Weights of a small GPT-style language model, trained from scratch on English Wikipedia.
Size: 15 layers, 2 heads of 32, MLP 576 GELU, vocabulary 4010, 2.82M parameters.
Training: a variant of SOAP for these matrices, 93M tokens, 2961 steps.
Each number is 128 + 32 x the weight over its row's rms, rounded and kept within 0 to 255. Layers, rows and columns count from 0. Numbers have three digits each. The size before them is the row's rms in percent of the matrix's.

# up: layer 9 MLP up, 576x96, rms 0.183, rows 557-575, columns 0-95
# down: layer 9 MLP down (transposed), 576x96, rms 0.174, rows 557-575, columns 0-95
up557 108:124143136206140131147100155149139150123110094129188100127114143083163088130158094094159103112112115153110123153186117188117182059084191126155125098130091096139186168098078168119174147141162110192084174131164110130119117186151173161098117115114099066124148128100150145109147123125170175089
down557 105:118174116179123113142135129124142145121134101102153099135122054122152073095067108113158139126215089075172150225127125197110108100082148132158083088150114100134151157079139110126153138141147140145128117091137099124086132154182121128125052104146088108065173181109152155151163116115133121128
up558 086:138184113123124095120160147098170145101181206172184154121098157166117136079149111099129097121120147089140118127161124115137117077104100112062127161145145135093140182142115182134137129103139173103139118196086176122086092146142110139073157178134127102107136069145114168140056152106129165048
down558 097:167096110085138087153138151132091117136130088136030140100119152101119187160122142166160101141161123152174132164141059136101149148158144178120167136143132157108099147114129083156146071140141143133052121076122120085183160092111102070145142103118143080165048130112095138177137083177127111140
up559 086:126164094141091124127074093096113162109123126109159141142130135213199100145117177095090110130091116202140083126145061080117115125113138126115164138100113122142162154120141147071122119127076115096120164136145151144237122096159127145091185115078085112138091150187119098168162120153158123159
down559 098:147116189143148169107109103112146084098076110147078190118083143061134208109122136152164133109153180087165176117136127072150126159075155123174110115072151127059119139153103158175066117145146139092109115111151115113097108109054111157142152162149145139093177133111147117117151124089161112088
up560 112:138088143181113172089111144084151127140094113156098156146131140123121128154133158128109160137166130145180096123038042122082070071128087117191115116120116102110157149118155061127117137179090093196101145122126171102093132093133147068137097116166100154116114194116149134166148155157160162152
down560 110:103119138129113108150117165146107107083135112117176056078150142122095152096107121131123039126101189158184135140139108116133131117128163191112141134139168117136138132109072113167116186191077067176182139167072085110128108130123149165132071187140123138082133109135129153125140172108055152128
up561 096:148139147131137155143142112084153125167091186156148081156094123122118105149131119169127206170105142084109082095173170069150105073198141092182106181132095159123084125134080152102146095138125094092097127134090125137115114086152086183122130114172095185100116115150114143106156158164143213114
down561 104:151115128116124157173144070097124121187080158180119128125190113069158202086118177104167111188141125131123179119134100106128110089155091091123100074107128158080082138187117091176138072107145099164127124103105127153072154125115196154131121119124130133172109112205136101137103112121173129118
up562 081:145141128195135109163089110183126148131154135160145120107165107163091071127138134183113162156129145089089118141155181106101137109126110146154113131148082123244086070121046121082129153190072089132129138131173107102110145159178123094114132133112122128137130177107137145165175148129175104176
down562 102:120104158154173124069155177067119090099109100148069112126114165078141184088152149147078130129095139210161167132120146157119100120132108135116151169123079146058092130135170173210106087071137164132123144086132121096167102155161107117110117181110178124147151115126130080158110162144152140095
up563 098:148141089132142087092107119128058132133130180126103177103209143138134055142038133116114143139149112105203122156135094122132102123128141095153166164090121151174121104124079133188107142158211172140130069136110191160112060154130139153150117107121140132161093098098151145112116096111131094118
down563 096:146092102113087144123063121081113051095152175126154118136130160119085216089181112101120193151108074126128118144156133127160142081189162107093187150149156132120105041076133141117124161119135096140151060189099150136161140123136116142153123122099125092147118153115150140153085143144160171122
up564 097:211148194158165095093120118121195124118104093137165107105120097144089089117117140121095150103187122151148105153122054083154155081162135142139073129150134094137156196208096153057110157103115097109124162084103109194077116165117154116146122132134155116137092105150111174158139140111137137127
down564 101:123139175119111120101144158114141166123156078133179110084129235080134111115136154129111124111151130098112119152151126095078135108133129072143127111099140119183164048124110145103117098099159123141139090131097135112115167074128093083088181210139118122081103163094098064103062108082129113172
up565 099:128073079147128170165114131107111160154172174093116180120172122112205092108134157079108164106101092119160121076108089110113103175127189070094147123121126110101156110111172133071140094199104145156152124130114097109191083132109150148176153097116115112132151092100128207124134099089158088142
down565 098:130129140089130109165163114183116117164154096154102126119186114109124139095117166138192187070100098161136130191124076195150127177111124038146153153075100129125108220146104082131099158113145092121140129098048100115119144166157116185147105157128110142118117109083154128110118127162111112122
up566 103:133146156139192148097115128172133139151128144125122050117147131096157143157091199156171094097076161101102159190082112109087157115122158144116125137159182169192113071128141128141131156177120110104106134099124145116025068117147118068108143133103157110114121105132118126089072185108122139093
down566 100:127105190123085123134158111081126090142139142061154100161131129176143187140132149127116133089119133083126184114129129169169133141113123056135198111048094123150162145170137147094122128148174151113135157173150052184157117190128141160151154095077138098069095120154151133118135082096149135089
up567 112:136087177164154070123209090160115106054129090156090133081135097180158089157111103066124083133107173107110163100138094122110148105150085088226124098147105166144119133139124145089170178111152100123108146151115133112132125126124142153141150129152126183084184121157111102106148122152057136158
down567 110:161098117122148110133089131143128115139083141105141104091144193131191174143136142147079164148113136120100142129111112110073046105126186108079177127160132175115077111161194191129158119110174130103119157136082147113136138134112066143142113121111156160096135130126205077134085141078122201174
up568 101:168149093138152132115015131133155153085063085126153134135162121157074110086078139146158106153093153119064086081124192093133145155151058082134114111114142121116128144121124100170097119198100122169185132122155125166141128176121135162136125140162162079135113163148113162123072115097118163127
down568 098:088139130143133143089160115136132063147151145156087149110119113113121100145166109105155143098126092151143166136118101127122123142130163126105082185158127133167149189139194150113066087084193171115110196095068142149154157053106092089154161189117089128082164152166182141132113132169087150163
up569 100:155173166125158186157155125143077153113121123093112140141112131077170120100128123079203122120135130120079054105133076116117159094101144069161088171136140134124132194117151170154136128099116131095147075111232129148180088151101102156108108137087101141085094136164125117115161141055119135111
down569 097:097070071131148117144133143127061149133121123122097147070168113138144118168128143133111136097186034181016149107117123174124137122168162131100096080099145128117176141112146125060155137177149123127072166092155122100128109171139119138157145095101153137094119176149137092122087112178133129099
up570 096:157145102175188115126092167101102168062153161110124146114119102084099152151091171124122154189105136160144107150136141082174129096097140117160105132101134089137083124076152095136137084168127128155191138094173155123155127111175133093106152134102030136183129162068108110118147167117057150099
down570 103:125135052090080147103144112072120110199060120158082087127149160151141112112088160104139152011121131126137121155130112130116162137105133141138152108096082151106119104154125115078105078096137152087133114098116089102138135127162161143146114140105201117073070144183108105173152139111125131186
up571 103:172174177138143152146122124095109155175192093171137094133129133112141091090129199070133208083112151159100101130161131063095165128082127101117176171159133122161103127116130130092109105117162098107113150162078127112121112169103134046121161124132148138048136115172107110188138156111160107105
down571 098:171115107176116102143084129149154134114119120058138150099143080083123137215064116137160104094111123117130194147097108141081153144156150149138091162089160138142129142165074129111115145160093161129151145153123124078063122219149114119149085135190115165108112152151198111143153129112096119065
up572 110:111112090084138141109098158132141099165166097145154170099076169157128070125102145147111119150160149152145117132159157126097103048124068085149075138047194095101105183184104153111149156127095170130149126128056126159108117074108163125142123149134121154098154089147079150124156089137141068161
down572 103:103152141092074139151136131164119150085171124108149152104136086111162125126126130172177210127125083144122117079075148138158100116094128188103156115029122120137122203151160165110127070104129139141157117158176171120098134159097144122146157166174117121111189157097151121088209140161105106133
up573 104:130147123066143117058171154155140131159161129092124161147145174176148097178101179159127105162101141106113183144107193172143147103115151083113171108144142038172154153087111135142115174105156083132127114057098143110089101149140135101142193098104075096139137105125101118106167158072140135101
down573 104:127087092170138102110184150126075155099076138165164147085110153200210142085130120137087150162170118147122085102098135097176132169144068151158164124145125144169146070116195170130156164117108119104087120144121158192154116158148147146111098080136118102134145113069123060117115091152132146128
up574 093:136138187151204059187074136149124172128164123145127152084138142149144154118148111112106120120110130143090088117128136110135092102060060139087115074142188158137100105162129117087090073102147142116135093078152144104155137093151131176152088080115104089166153123106173129176147181113179077120
down574 085:075074109132105138180111126107154063145083097130138103151171122133139138122115171111129128101119156075186182118136184111140130122153155131074087181091090065100149143094208168114132169113159129153095119151083131116094142120056153094113154188079150165099111116161117163118103162085103149137
up575 098:120137083097139159115094095188200154111115087122161114109127090126089103137153147178089125095079142163133102072103189140103080151160123177108081122120129105158142164151070124171159126141130194163108128124142172168108149101165095139130086126169121140138162064144178148047097156093113161145
down575 089:135144131103143198163148144127046074143125096177156093065189143123121184153171109127128139103097114153144088119090100174151095120131150155174169125104165096100098180168157113139077141129168144109132140128165092120188138132095194142145140147126096115138119179129104137138110089195207120116